config = dict(
    init_std_o=0.00737,
    init_std_down=0.00737,
    decay_fraction=1.0,
    dataset='wikipedia_en',
)
Each number is 128 + 32 x the weight over the matrix's rms, rounded and kept within 0 to 255. Layers, rows and columns count from 0. Numbers have three digits each.

# layer 2 MLP down (transposed), 768x192, rms 0.0901, rows 562-634, columns 0-95
074123107136078096074144128086096181160088142114120133121134135154174128134105154155074144154151134127120111153133162126165117091131081147113085148173086127141140112093103125082161143102137150123104127130167126119200133088132092154158142081089118110150167107113136103118115109114125153133
083088119126073153152185149095103152094126181152099119089168156151143060148081150117108082075133155127080089097129091136147173114178089071158125172094116151149124090085129105100110103149119147135171104116103086090151076104100122142114129100123136133133139163155150098115110150074141125070
116210155149134132127135067114160093150149168106107140137122163127166127113078130142095175172104098050134082078155165122126124068123091103178141166155096112147167146150105105122173171127115134146113068081151170158168141087107114093147119146091111123147124127071109110127093083142138041081
140169147091108138130126127092116112146130153127157128130118156128149111141141127104140105130177176137128143139148132143123116116137097137137160132150112144208137128180142155146118135142140138122153146126111138100136152141166110151132141138166150160124164104114155130145123174110116099110
150137157068062126110162115124110126103059089159129173178157106128123142073114131128080114153118159093106083144118154084162179101133110114156141092139102119159092156145146122159106139178116120113135154095150104095171146087116104113117142125108145100156106155130149165124154142142162119124
090137111143136135103108096151090123132098141135116109128123121158136133083125167123151071132145119115112124156127135137168131145116161106072143120193148122133162128153125109118125083122117133086122116170084138140166140100134117150141134131140103098116068162128154169111130142113175113096
129116097133119147149137121093093166186146126133188136056162173121184112112078139122093170118169073174111152128137087145116066109136124143130143176172186094095141133129141107101110135097102034168116123119097171116115135223151105151136169103166170115113173061127156172122113110150137115145
095127146126094150099125053130126140161103098111152153161105144097145118130106144117107159115135129087089139125139119103151129116162116125147123174114166179180178146140161143139102120154154097114102097154149121113105149120073132105153143140102136124131121122126072160082143185112162115095
161112130092133139142128127116136095159139105096121129097130174172202095174141161142129117140130081124130081161120168168174125121106062148102125121064089116187142172129184180112131144130118092140094087153136140188167084142144079111125132156116139117103122091092179140139111169136122126142
127143108174158156163180139069180112130124147105157114203123107093157154120067179158100141118128149155121172191148135107106169157142135118191064168123233155100113123155143105143122097139121196126113135065123120140097165159151134147054134108082125185089022120143180142130091131133137050155
092089151134125105177086089114155121138098209135141084130124154157177109142124032116182099132111131139127110132126116212184121155092094113128176093135187152190132184048130178166145203151129060125106107063169063123092166071103180173123138129122177057111122108066124159117148101098090125107
170096106115105115107124094133076089155136127064108157132157100184119179132120108097119154118071119125149149109064135133129101163157110152146105082132108214122145122076129092118161151164099106065138196202144172121121138102113125083066191165125108188180118156152086154159168147123090065110
129176186106138101147139115105129142099125096085121155125139108102132118145081167123108142194159137093127170155123145107135171077101160143115129143150145146201175166077147141104107186171161143121116083093117127179195142104150160115105106065084116095132118159099151146158125157174141164123
160068118116115166068101105117123115164088100115098168141098102114134128086099154146159163153154161100101148111134131127113118138138152094167143092137113161131136145129128095135104153173127145102141187138154119098138175123134113167041162107054085112148167092136242161163095108162095118132
142125109153116169156124130151149122114107086129112117126180117102148128116120117139120144138164125122129117113135106187161081128163118154171118077130188106178109103100146108145125157169138103142099153118129141122099093124122133114136123169152140121143126167078117121115141134056136106122
164121154085170152179144147192056081136148072173070117120073082199119088124170121100128146157098086180110157136111098104105113131107067171092125134092121060109143165128153133136166142136119077115156122175093103129108156139089166148148150099120063096153125082223145100152145119152096091117
176109113117129158095108108097139070092120124084094101155104092143123061132111129171116160083113148153099090142142120157075100112167132099168140147087106109113150121152106119172123092155089110181120119163126151083151197111137153116080085125144068179105128135081056127140115168177118131116
084132145150097112174143180113168160128133164081121130161108108121082089166118061119172145146127235158117124120114220140151094154142114061159094150083156169094111112146132186122109120186125126130125119121094122082137127130101130176151148171131139127135135127146076118087103124149151097093
096107083193120172069138122117131147146178132142125125114091070083120179115096119168088159160103154130103138118068174103079107089119127166091176097178132149112118076198169110136127080099130207085180067100080102157103107140160110158099109146058125141068165114201162066072133158121114084154
100118151190087084117176134136114166112144130132132101051110110173186117116110184084071212064213094048125173154099175140135126109137168154151194094142140132180104104174144057105102126174195107121107132147102158179169159130129193150123140136108084091109083118111210085153159174169086103099
114174128207139159131123157076089105093117118104154149124065131131109140148151073133137076149110108083129095074094186066194116101059125149165117103109121096101156178168152157137132137144138168135118124105106066144118117175148090112120141056131138138131097122097114150103090158173132121121
133084073162088125101076161101098105116158102125146118096185135132139160085078115185127139124109141104177132122120179178137134101164163117218089149143095125045089108169086070142185172102127104134171089134157123153179084146104170110162115058094191183131108115146180111110098142164096096119
100080075121143112153160156090144182140098137111130139137093122162105120107119207155150098129082136116140112161149091154137104049135124140156075122127120162159150121148127087135154168108081148098089104091134132104176133182089125087130102127146094142155203129097135105116102086153111132152
155101112099146092120111089162182111186114029106134144150041108108157167139126139121163145096044093086186147148090138183125088150073159111099055103140149098118167133182132096106135144132180159111138142116137136142098050084114126208155146116130103129114133133118168125152129134196174158109
156132134189128128092099148054142140057098156115075155134087119157113127085130110136143100108085137151119117190075145152111082163156156154157068178149128100094112124132106135139069121085129197119062144199158161130077150111050150166075221098164112190171168139156111086116116103090173120081
106113162147107104178112197138074116095130146108131105173139106107137182130166178164101162091116139154151112105134114149119181125167110174058070138131089124146093130118120125180160175123133135134140127091145112155138076121123119119124133119098158172159136162152140117145125087132121095153
077137172110104077120158129097114145126182137038167151059109111117133114108159208144126184076134132103163133183136091145147133106147160143229138182172145116181082096129093120093180129130141120144129144173105118166163138072094132076149105133178065057113217078165122152175181101188144152091
134070136121136120115115161163152155115137117094110120143162136127128125147085140111130124149088135140108089143175156183092161109119080130148087121138099140135193144146112118133126153113132096122103146167124108110147163158118158096119142191124132120182122136114141169098111077162160161081
091121160090113158120134128124127149128139079107125118123123124121107133157119133127174106137138112118122109135104128137150129107128122086124108135158110120131170140148142109155146113159159138140115126171124177110142112132152120139098158138144114122134156097136111193154097151142136127118
150107089092162089125162123141080102096122117091144143110030179162161090121101130157180131114154151131126163130148123168097104214112074139149069161132098045157106131194156125138187080158128116107177121113177140068124081146162148096149083136164123165167110099106169129107158221138153116081
142151124137154162163104105121126117090136155137063122109119122118087118095187105108146120090116143099175099160121124098099126139144129152145135143075144195192105116104173148114133130125132096128089145161089129169133106114078126111082114085119134144111103156126158167108145132152156124142
080121157104102170132044134107121150153115135162126125138087130147127090166188144144154127093129115153147156140157094136066179070068164129183151136176061117147137108154135120150167151153146119109153112056155117160191126195156151142157121081157112111208171091102143133135190105130194137103
118143109131159134137112107107090148183140137146169142098068194110179097151106177096130105118191123135099147171154165060093151133054063122141064135128129116118154120131146135159127064158129071076111084110134151136155141141175088159102162081159141153159126070095161166176135170186168141152
121117094139077142140139062138101166161135136174095133106130119114155132146113105084155087151087103174117164104082075141122105164129159102150121113161155189163116152210147216182199125127142116119112139134128096168105115162050105159148158195180104120120159174105106205120156115145100122153
124111124076118149096125101120088142162093092155157129155108129041140151112138132132140178116121154135145098110143136144121146109121137143146115146143146136136176111156113118095148127173141122142150152144081093097142109109154111177183111160136158107102174127134076119188137135096095095121
088191158107123125111177134179021122160097199047127083171127143120125094172145138133105064073206084160148150119130152198106168088152112074151164090156081120161118126094088113141151136176096077096129166108201113110103123170150158125159171106141157122188192110110128122150142183194088102109
139171149144133114137158122133089133144170088124083165156126114168142112129071117119089152133155096160144136095146129154129118119130136067107116136134114168125162106157104160115117105122108056114137132111101144147138139110132113097096139129105127068144123176127088130136119148146121102094
137131101139154151129184112033093099136127101154136168159141144062124157152086159117092112146138139105130162180185132093137126168101084213140118092107191112092113144131168139179132038116137105132127168115104113119119092131184061181125117071135125141130069171120195171155113127084135114118
121107105133133165150049130048107104173182186170057128167125172159105096122164125069077173169115112088121146168124137093107065112135124140060113181099103139190148124134159137132178071136155118141128125125125163130129057146131149149143106127171179165181121102123140183102096173125141089142
149109135180117109066090163097157119058129154140055182113153085129102047134128127123131144102157148098164108119096145123097126090108137096133133116180139170161157127148123115141137182143144129111030173173165103140196074151099110158111151166134127125120179127130155181142136185098117061022
111091155107127140199119121070097138112172119162135147078083087145173137171146109156080140077165133101115155124103152138144137088143154184103117170116119110190172149100164115097126158117087102171090060093179140105137104155127125167131160059119103169121135107096162131131126114089133127101
123157179002023163143154036134111140162173102124086132123198165188114166117108117189132150095120127099113168094068107099135183125062093142154101141105103119113113118203138119163188173169088063145117035133074138142140142164093094202084117105025131171128110070161140126181129161133157104131
123144101134118138130115118144139100171051146115124092156127071154122138111125082165167139097116161140118082132188140129183134141168139138135096060164113145101150161101119111140099117122038135139051156148110187114185078134086175182098052169169139181145092184140142137126125126124113108116
135131146086056121064127129063132155103121106186112155162120176113119167156110166095163119120148121118089162147106136143127104149100131096144131141136120077148069107164140144131088113170080087115112113141146163099140123137094089148122157096159132143135133100145138097123125166183110128080
109102122167131160119143140171181132115154119175128020154140128095105155062075098166199127136128125111120085130143165048090123095144035160157137073106136093110069038101151106077149098124184160103129136120135161070134066119103084143069169097152142178148072161146122105101138070159141134140
120111131127142145155099087119096023132154103145127105114084104095182077098109153135133061143103154069181063199147119111169219146177122165093181090182108094214076149222150111106136097120154188170100150179162104173162111130121246117083117126213114151164105134100123076098152247116137077174
100139134151082150162120110128094134143116163110159166156174126081099150117153148115105141115170135183143171152119124128138134133109115085154134112176139110178185137094147131068104140145191063179143157116169134104123138124149061097157153094109151149130154091087105129110137116144125115129
099065115155166133046083123097104171122202160138112145159111161154144145076108089176105135105162119065157120185090094086138035095080166124067079128167077176176174149108137088126184130137089151158154090124112160063130125101106134134070112160120112074096109080077051120160058158109119123098
107105040091158189078159072131072110064204117182120134124103137138060143142118140110085165148159164143064128147142170113114130097142162138099120127088140110147173154139109156182101051173199081168178136102125118113108165120088159136135130080148145087152122106152078137129104108113159081113
139115131154114142172134149136147205092165107098109128131149085166133168128138154151130129103043136120108116118117064161095133113138130142162153154160123127144137159158105121139105190145159110082088095109094163146157092141108182101174097058097125152117171088124096123146123165127158166104
128162183178126198165099121062116051181108080113134098137098061152130121180148177083194112102117129174184170211156179095107108234082110151101124168103094187172085058143160180060061126123169119157086172130158070086138123088143166201112140109131188118112095109120160116217143121203161162130
086150148160176089138089092110170077128106145119093207085122037221204097146201110096114134129171091181161114091098132093117147107222111161130201159171150090174043154137160091071119139086171157183175113110137070101199157225189173126123102161178155118089151073121106061197092084187121188153
103108123087147085098131135131139078104080102119162079159118156128146160119096089128090118146098116154095119131163121151137097176107109101116108107093101075134135117123163139095151095108118132123112162046123160129124092102099111109158090107155117174145089174117149140131145150180146134118
183139118094109194100124126106124103183094108074132143163133125127157124181141145159120060140101063085136134119143165122168183142170105160134116123132100058105095122114153070151134171130099119144121109108103121164186120103102109107136132121090103118124061117170173121146181134094123154150
116118136101117132035180122151135201191141132117102161212087109138126167079082116073106141135074105093140132151130126129187103121148056153162106185133031183074083175174090140165140129158091133149182060120131133134196070184131116142068197128103127119155109059139114107132129157165205122101
148149146123105117087130080135136094159088135110122128134114077180152148123099119094075153104166118168132112151116154102079156111116141152156102092135106165102101095126119118114150140115114095158162123142109171113150129119103118165114145141188132134171127179123107104097083184145104142184
105118114099120158167063148115163178054206110139105138109151079117147149122169168122098201105032148145156125112145218160112105161079114126136115144088095093161112076147126124138140199137115080108134132139149151075109157115104160098122043196136101113139079129037120208127124127129112203152
108135107067085170152118147148148136117147094156080143122139156150117137088129164179138148096138091175104103138139116175164132166111143111123130118164096138168173162116123138174137121042156100142150128161138138088090161128153076150117170123109086113128139148130125104175127122129055129105
130103127161127173071173095147134092140111160109130088111131141140131090152098178191150088150143131139168094098136108130139175104162064162103191119097159133093175139172122119058077090099170132080112142105143084163134100167126189165150059159094101116080184144118062134143095116127071111059
098117082152167117137164082140135047120160112137102147133088146218079125181169108067113142101105147124121111129131171171133177088154163129026125107102137163138072190101152161190152133092131060125139127170130155086183140101003134110165182151189126098114163179110174083153090179108097120091
128116152134113147113105109106138158126103087108148190090143149128156136123113135150117086099183152169157146111147128073106124136124156159134103104162163119114147097142127137139161107116126158125153159140144094106091125132182098178180099157134133112156147103102108164126145174154104127127
109092114165073118174111184159167128103167210153121113207080102214201053100127121180149108138064126212162156116069123160118139114113209127084147082174089140125185074196061109097147073154161053137122098138087116116129154159135206254054119142159049087149125111077140078122148119047143153148
084165162149117156118157115071132139142111140134185162137173118091138156092104167110141093123159164140148122107081124128121148145127069144160169128170111113171163136120120100100116131160121121145112145115095122109112126083171124153131095098134116134126157160162059106130136152122107112130
115111100064140140145097122123077147055170063125125170106065143145153151130131143135119150142106098090109115091123101180152118077144146130153132149111139120154123104146065170162118130160139090175097080119099077088092097107135132093171083130145109163161098131112113193121126184060121133156
088141103164083187140103138087048118080149128159193081150123094103083105160105082119100181152156102124085081080180117153109171127131093049092124207124092124052243200143076099215132067084178234119099116155087122126120090176118095223124081177162129132113147127135217193126139121127113082104
134140131087100101130093159120112114133169114129125116126084110174113103109114145102144150137097131103134166119103132160106133119144129153130168159138091128093166118153134154176136129136134097120167138136107177125119170136164146142124108153141096166126156128080121137119117126121138121120
145209160154128101129113117137150099158114114081167086111133075118141129087113091100136132110103162110171123148101183122142070133139115167164123117126136122099111124162107181095103135112109149176128151153158151089148069044149162082127093124127135161062090138138154147146149148106146168137
124169101152078143129107173140080094186178128122073153182141028144177121127076139106059127127087158080079099125082133100149104178134119101153136096135108163135100126149150138124136090200151135164165180121099132097116183079151114068128090121113110205195134100165140123091146143180161207128
114127119131127118101121139118145107142164124085098143113137118128104134106170072106139089128165116118114104147143148128077123201124109149119167118128095130105134130108103179119137092135128140125123120101110111127151101118184148097101052099128099147061158207122131118098147121109139099125
107136131155149121112113069129120141191093114086127107108127143104120155163112127166149114120114103116101135159134093161129133136148105113167146149150106140126156107129094105139154106134119150098121139162078137130115121121119084144117135120120120109138113157123105102096074134115137081117
160085124155183053090120154103154143100112095138114148126117119140175153142171079123101122123147128118141132115126096182153083143105125093106131114148152177110102161188101052113090117085097111214158192139068139127148157089132116127131170159150118113129239178151147143132170143102149021157
170157086169132129097122124126111068081170168064165141180112111170140151104071144122177077147173137089083114169205120108089181137095070111129085143181145082206068117126106103085092138121135125158142128190115115125201102149131112121137082146100058067143106147099179120048157116140059079100
151147136188145109141110160149101136132065106090092132155158126146144132041161142073186141135109147159142102119078092170151137139144105066072068164177077134129175112147098110170146080130129131187071147125179160109078115112108122142115114144100137086087233123122089164112100113171142101100
# layer 2 MLP up, 768x192, rms 0.134, rows 563-634, columns 0-95
150120176156177115132122158168138161158105170194142163060064104149096141141124117105115121174104130080139125131124103077124160182145116133128127141089089090057114085150151176141062136121212105137107091080074125191158116099088098083161107132090152100036189139129148070160179111113140091135
089085107147153152167106143133151128134164156062076123089110121116143116081166142171177130157152068052160104153147122144145121095146097161155126112151190092101110150090057087090192118141117121120120121137160138079066156104102166173111112146127125090136187133101134108162109148244147093107
150129136149172159133118108124142136128133124146114151126161173115129162141103133153100128148106095156132102127159091117140109139164135121115128100144191141109118108077117116119154109127126171133148157145094088151165114107141148107134108150127120093141100095122147161123112061148142092169
137071083153086145091083131105143062177123112125097098084133136151148141097167173144145140110142091136143195172101077085188130154146111113155133118105117179098146107140176152136124146116108159140214113125128094124139102142094138140124155168135138082138093104078075132165154170188161113115
133130161101109179144150152161137081175090117116112093114103165172192123164059093097127086149123141083141098134130152112127184139146111161074069157180135120096166079122147134129114141141129100186127186130127053141148200163119164113156129112129104070120096133152095191100169118086141144084
111141150176225093083096124064171140114171101117126179100090077155082101061115162151088120195136102119133191063154149121135163153161156143168106085143151129112174130174108160098165102107072102090146118137158119100111106190198104087096100148062154132153079142106179077117130120108148147114
181109138097174049124098149126135103153138099076084153121110128123091134163120125099149150168119152173162135121121170168127049146083166102137115158123099092093109069181125158114122172083109180149130105060105131110134119087108143088096107145126125130096065126129153138170156113114134173142
132128179109127066135148145124151075159125189084140101118134122137171204110144114105109130150153091123110173159115080145139141123162100142132138213078170189092129121181182114149112155104114149119146165121140057172129124140149107114102186084100095167123116166083113171126039114179084171149
153099105137124086153104114133117129146088170181125080150125222120114094127092108081081131171133103130099149160085139115160083162081111105094137162053152171107184093082053129114074109118197178161189086129121092108175171119190161086096141121094152178140067172081144202146149122136182107193
171135073073171083084121125114115122098103131122130142097136048102073083149134071163139094119180127116091154066099133102151167121110138124174146168114137143099104110125098108104116142164170090129121195098114188114165142139116145140117105092082093177122141175163145134108158075066196120100
201139115133071131094073075116102063094079152156103099109165134102108163129124109131150177163087126128150146049159166127145135096140122104145135120089072192081054139102068140129154136105147089163150073207119144105138124138177165134147109172229123166099126131148126147150169078107123163100
176101163170122182131146150122174134136102112123102084131149159161086137129119073146176072084114138181073105150086109144094124141123111098179087089091064152187101110156162100169153133082111149137083121094118129104155088152148074116107163134089151128106073142213098116142064131132092143179
097137111125124134059133160112115148086158115114186164122179119149121101088139161114095128148154178106175153096157132133176156093140134088139187076133161088076115141079162123166133124126113061124103172113124031074103080075118147106112117139172128139119138098147129164061164177110109150170
112138088187101187132092139142139105099125106090129111103127141140091149124103115138157166095101166122126155149157174066119172127115092144119105110191123135077138074112088135121065081110159123066146091141149140127087171150108145135105154157089178136149102167110151108143142088129114111103
151068096075085215151153168115094071105097092177115094126105141122112171154126147098109180184143157160149090045134113158123106117201128146157101093117160152079116081091154102139220164074123165118144124199105134128136153146171149106105079075108167123073169109090221098093141115182106065068
092076093083090164115108125112097109092129193124130119151131089137142132156207136156119134108151158096106105101147146150148133180133095124104093155134147146113052131131134156061116161095111189108065133058183094127112173149118083137135085144112142133130225134136182122128112124095085070137
094062144164170187183096091105094115124098175140111116167180111092159145083171168101104082126181101144153170144123113099121160139133170153147122160118169124116182124153105088206068109117110097166103108136108067128166087126119160069091123180083168101166168106125095124187117128113113065149
081087119159158085126137149147052123108139098133143087096105127172117122166130135105107064086146141129135116108082123096138112136127181200143165075070166106063165164113168122126154129038127118173194171162140096152139118152170121162109188123108179183143160130091180115094102174064130070149
119124090130092120135223191056146174151119066088112124121137150117141110121163136089204115133117102118128099146114139164118101091143138128073154159085153157136070082067163092117082103162132115119157128138118092138129114101097110095136096125132149060149187107119108133165112139128122119129
078142084158115093094116162113113135103118164134135099180170133155125155142133113067117123146179159142134109100129114061131086194155122160131159116076095081123123168132137163147164092102116209161170134083180124158152099132124173102174103112107124096102159107151152112110079180173081132154
117117088032112139128130194204125141109124148037129173081175129114104088084143111137136067123139168110177171159138089115090111068078156136239063168085139137128095148113121137152078162145156159114108117129189113139149146129147180043101125121120206131110128097140102125114040191172155031179
093125107127151148072105136146182148168100127147109131152116195189142117131125086159118166114175143156076113107129142102106097158153109139115107148150101146120151196137119080132121105151170096111110159163166123114126111130193101164090153169110125129089165161135107161120127139164102102151
131190143101126111116135157122154140134119129158082189111116158106163136083148128126144128132156095157125050129129133114136138102130132115178162166123077111158129142134131092162092125136072143105131148127146103159094173095175107084104141120090149170105103150188080122177141148100117107116
173131121125142122175146106107176058091128110140155132145105089150143161107075056194091112101081116119185079144120113137130112143115190108103132134147152157084074134119126151118120093123148046135152124124165057059086161148142145171131139094142112154101124107168063111213133098075163178138
166041160077149130058135120139254146121149108138119106140133191124125109084122139117089108110176155131130065096178159147120189141195161118080055189066138108094097138089143087135119136146149103143132152127129129164166121097114111071082109118157112123170158089121080125117159083131143126096
135072132177105133128187125108124163130125096085075161120143186145121146089178142123106105120129088119118141134107120108080120150131162113142116123122160143152105111079129082115126167110120097161080133087093118139124165123090066101127123139114159078103170094131092154119147150097105110152
107070105099150123151084124099142133160072158129140101130119156151107130126106123125199128120096110134137124165138142167110152103167151174183154144138089125110105122182110109134153134118163112122138116138134107136144108129127128123092115109117122134145149128163159177095145147116160067145
153143110148224067114102099144115116114114128132096160102122156126180111130142134102121094125086106181156085134147075137118138147197110111173162154074116118130091117160132153154093163088105107143125134107163079139104144100117123099151106198097120112061156156117177116137180109089124127155
065110156107096171125134143089108144091088105151139143168112104130144118104166116169117158118126116113098108119155125134133099116156201148138116115123137181098093143076108179125162206120113120133159162129090106132114145116129140116119082097142107104080126175145077163124075153132084143146
135067104114150141074157131123148132123123102148108115124132125170118173115105084070142156085130115058112099086096123157181096140096163147156119129115135123146094101142132119170152209112107212133151190116086111178186124109112114128129064123102106140173180138222160143099103126146105010153
090181142061124156164113128182120113079073139114192177096159142137134145164166121157178180174110136107099104145130119124133085140121113114119135102116107172162133101160114107078117108103134105137077082098114125141130159145151098110077133170184108167084113106151118146152050146137045123137
056132153173107140152120135094079109127099175142170136122079115129114128119156071153106146075095078154144097144118191127120124135178177171125157192136106143145139153136146144098119134153137139177139141101143134156165149148094128140123091101096109139131120147145091062135177153084103109137
169095110172090077145214117111173173154136136074139098166148105113065106123123169139168150128095140124151136103153093089103200068146079152121132142124148151192093133056125177140112087117118112109129154077108116169135168109116113103136138097117198136123132115075159095130118116131105135132
193108143139086174145091118144115131141100125116146136088149097092121141100134114131157103143101141160125117072091120122155129167171124168088127192120072144109172096137151146113132139154101100132165140095141133094135121132156082121102131076165165147083131117102112158112131149137136185194
180130088093108083154106123138121112119107127116092098151170138131128126091123148119133070148182164100146147105125139128151147133130141108088101154125184140086157173113078188101123101113194085132129068188061121144107150125142150081147135165141156140141125119081122205191139136122168058082
123100167067177109117137126167181148155128123187068138115161150134126145116132119126167130093080082110154161086174078100122186115128147108112162173117133075159103131156081124143173148117111111128147143110059122144182136167164171178195179174154078184089161124113115184188120120106096100126
134150142114089087163148155107152121134116150108071129104095153096112099157106103104081122087160158101075138123098105136114185174149102132142105175143139145136192113110083128112094124102152142128166168144090083172142087179119153137145112133118112100109123122148137114141172128073150128132
132080159173156126136119181159110147124122080121097141084155172101128148123115097136136115152164124064129149166182127156087215097131139087128138227144172100111132149176119107107107129110122084129155146108152137090096114070110122084180119110168108124158117099065141199135170115212130152125
141106161100091112114060106135162133092119179141118194090107116103121077160150119133146182130159174151070126142138134131054122175108065097102112150127174142145102170132152143129123079048125110131126119089086172150110055156104148137078106115114155188140168105147124055121187121171158147149
157119107159093107143076098171097132080107153104174177144115214101098108141102112124145125122060117139078110142096097126112157132150115039186122163100128151129106110124113113146104126132173170135205184116108135125128161103103164130124108146116137185090109084153163107124164170118090084143
114147134140145151084164140144153150104120145116081130087125140094048131093151106172125138142092121130093132163170147102150182165097091112104139103116098140100132141087109125143065137117190198163198114147164130155166117096132130173177124175069118081154088139150150113137181109148168116089
138121099125168093105124109125118117084124091196105088132200103092141173162109162173162126163127151138128170093085132163139120106181116105104118155125145159168180080126088168100073148166068147132170136147092141173180098123089212148088144108071119137074107147096080133092145044130076184167
130109108169071155149140190123103156134071121183110137088110141123116150145084180122078129130115151127148192180161039102114113232133094145126136094141154093147086117126110142086046156126127145116059169199200129139097170103138179173118120093115168126107137163134092185110099112178076134144
159042110171170150133102116124103164089180131141117086087159092098086117144130127090068171167146126131139070158142069122101181142119090066170175202078101138152170056133160147077164046092176175122142118114107139136138207142086121080110124110124171105112125096107171151144174166126117174077
148191156110162112123068115125111112133152108129104083127178095104109119178101127092103177160060168171205135170133018112140129192139104095176145108150076127086132106147104134111130139134108109122105115084139135120102098145118117144102114146096178141115172141118221130090144175180065055175
111093125124137097168150099113112111115125125112092164123155172137131111126125123080185133117126185172132151078140161081146089109094155104169138140062119100133141098149070161118093117076119186114061121104072052079120132111092204102135107184131191098105106136196113077123094208174121105157
119119119147211090077129142124163110103151159120099113142120114127095144177205142091133121149174173134166108116129091041140142068114122113095119087100105116146133106115141144124126183180101115085122166146197121121121111146120116199136055096090139115111120124214118178118142078142166139113
069146101138117121103104156171177172149065131161143090144099170130158094110119110159135111090157167161104051126103124096163133140144153160156091115126145129109123163152132199125070162115198138091091124096107126159134095102136109144101117102118102106146180141167175135165181221136086106172
157200136135064158077053165102160159133077076116114123108102186124182164165129052183206148121144090175126097195115188109136136171078137072140141212129153078133199119183108053150107127146132112174093154158051173129182181095075097115112157136135090158099082149154187132158139135122107121169
082111136121163084000098057162171151120090093143090152138111103116106064149085144123183110155166187114142161108147072106155070131145119058108152150056127148154098150112089108144046113128141104102180147051122145163176098126159160106170165134126126137127154114204114130111154116135109142067
073105123109217145147075156216189118158137110174158102035207103129138077091127137120166113130147184136125163091131103109155147133141146117133106116131129088117124155087187151203169063147123149148166146163080071080136192194144141129137137128103178139105077091108140125090110103171114106106
107108186162178111069089096134169135092140124173166143105095107124159141083133155158103105085159142117071120079088060146144136163114059188170140208126135063138169046175099126078157168139068151123085174175140128108130198146110136108169158180173157117155141061136105076182108137144186077155
128072173152102088182148121102129178164143143166160108099138134099191186185170110114099129106138143086052085097141121119169120141181160088141105153089167182089080104203131093074166120176102128095147097126145086076153112134102182111135110092155060173143097113123172118186120164160118129117
111076100151128157091156133085172178112164164126081129145121112128156154089159147206169150113126198099168121145160125149182129125087078125083177175158158098060110104154162142153127103118083190102143080135145116138135112072090135169111127123107122143129115106181171154096177089133147133181
133126135105094090101165161130127120149144135077109123127130135109166145176118131125117155166103126137148154138123117128138103113128107146059113141123156154068133109124131140135167186116108149127142239099138086116130130142081128131160151144129110083144160152103066094147115146087169141180
110137106100206108090094131098152092189072113129083158094131087116158092171075145102118115095156209089109085122172114115182139132139071106127092157074149169110120048092102081124112159198123104122114149168187156152041111119138174134174116141123185130125121116142109148129143169156110124083
162160134114121167136085076117101155156122116090159146165122066087158168089140137112037117167139052125150073138092058146136137128160124172119147120151078118058079112132132109111118151144080172145172151084145108105141133125149132110108129167171162103113166153088123133153052111176135126134
158129209090100121200137151129188179200091123091058137117185115133139144117142152084134118085108113116155115101157071147166069169172126159136128118118183136177129120137098111109119092146136127108119115125085105121124097081115110077184077109134052118085080121124078140112135178185109189112
106143094142097178166096157111144210118095187111123161147144141134122113085152104165191164062165133160139066072119128145158124096093144116136091083153107079146096135083068133116075159186125070111075096081121156148139101143151107155149151157114096151185141126146115114125133121099116128132
161040141115095145122169113181041180157081126072125183124130114117116125108123114142106090120195161121082161114091168173177192137138159147102084159132141172127104090128095110157084123087122091128148110104133163093172119160163152060123115152159099136110191129078145076101109121069169103161
125149169066116105181130108065093168129121108142163154082156082093139157128089140120145142136101109085106062132120091153118087178156087154118087133068132135174130175061090103100152129114136125134113087155114125119121216146120085102131118121112133082103186120153116146142098136142072154137
189139032117196139100149078173164161092129142162090112115085131096144117112106124087120165164123096085164139101153118144161159151167103151096152124109124098157092118149100113147108122128083090197174157132167101134113135196118157096111109116090128067116087147140102134198145129207100117127
183174128148093125149152139129152101181149095048093166131136103114175157101133115110149132091129104152138117140070122136075107155132132056139107145132121099129131148116109158072123134131095160164135148108149145105145146115134122118089147163158150084114147130159121131174175080147107111194
142103123124078131094141159172192171074013103148113181021075129100150114115190141138163107144173155098126123056136154113171187130161127108098131097116119153147063170175110142101142122135102145162107183112174133126188052126105107093112121132074206154100137154184140171111126194162136098091
133118158166188165150147127203157127115122134109096150139151136090174151136157110147115133150152116110122092126165106132121129158155117142125122062140191150179079098124106093091117108084146124135154108103130146149119079146151177153120127083130123122141097093124150100140141172103102112133
113107112171164101130079094162131126111099146131150131130135102083086134201104150171143170212151117144141093100126138199082105121097119130145130162121078080115124083176106110069117108106130118127158147180121082148192108174103122130120151169124160101102130113089195134145154173118115115113
152158087113105143151170111132144132153151172112149103102173118105182161096162180188136173112132067104123134068150116182118105124085087153115125130114094126135107144084131161115150096138118116081141103099169103098142162100106113097088129121149101068170119097108126137168094084105093098131
170097051150127118149141138130167129101136154128118116153103146075126107131159166103106096186118093113122106151140127130106108121098101106148161161132203152141134106113078138137081120202149115125140174150100138163122049192108067120134098123153153136128126114110101144222119091161081087123
148145178129097139127120134158092083135125120096127136075155169165108164147135130134117185149124072137121051187127137110101152132111174124138112126088174053152160092144169092104097184154162166163142149163151133142138163137149148086167119104146192152113124146147136163120162139198092068128
122185108224196092078205154196119142079073190146128082113098157133096119157108150152137124223139090220176142089189142156107108170121134138081118126066122135073089140058122144157149207153164128186171100126100150096086110211116118098165113104088143135127095087127110191116143129135106116151
199025102116068085108117173156143109154175117134107103119170111094125077133128143107088115160143146141110138061170085195136069095092105129117094133117086060148081115151136080110156146117091110159085199164161154156191195128116114063229138153083158156087178056162142082136108198104110077233
204156179206129185124125161178082143157113151143100155134199144158079109143135136156158071133150137112168115105120075124151187133191142104125114110124132085158196155093043162093076093109158147117104176138153158119146052103185093088125170125114137110115156124157195116108141220117160159081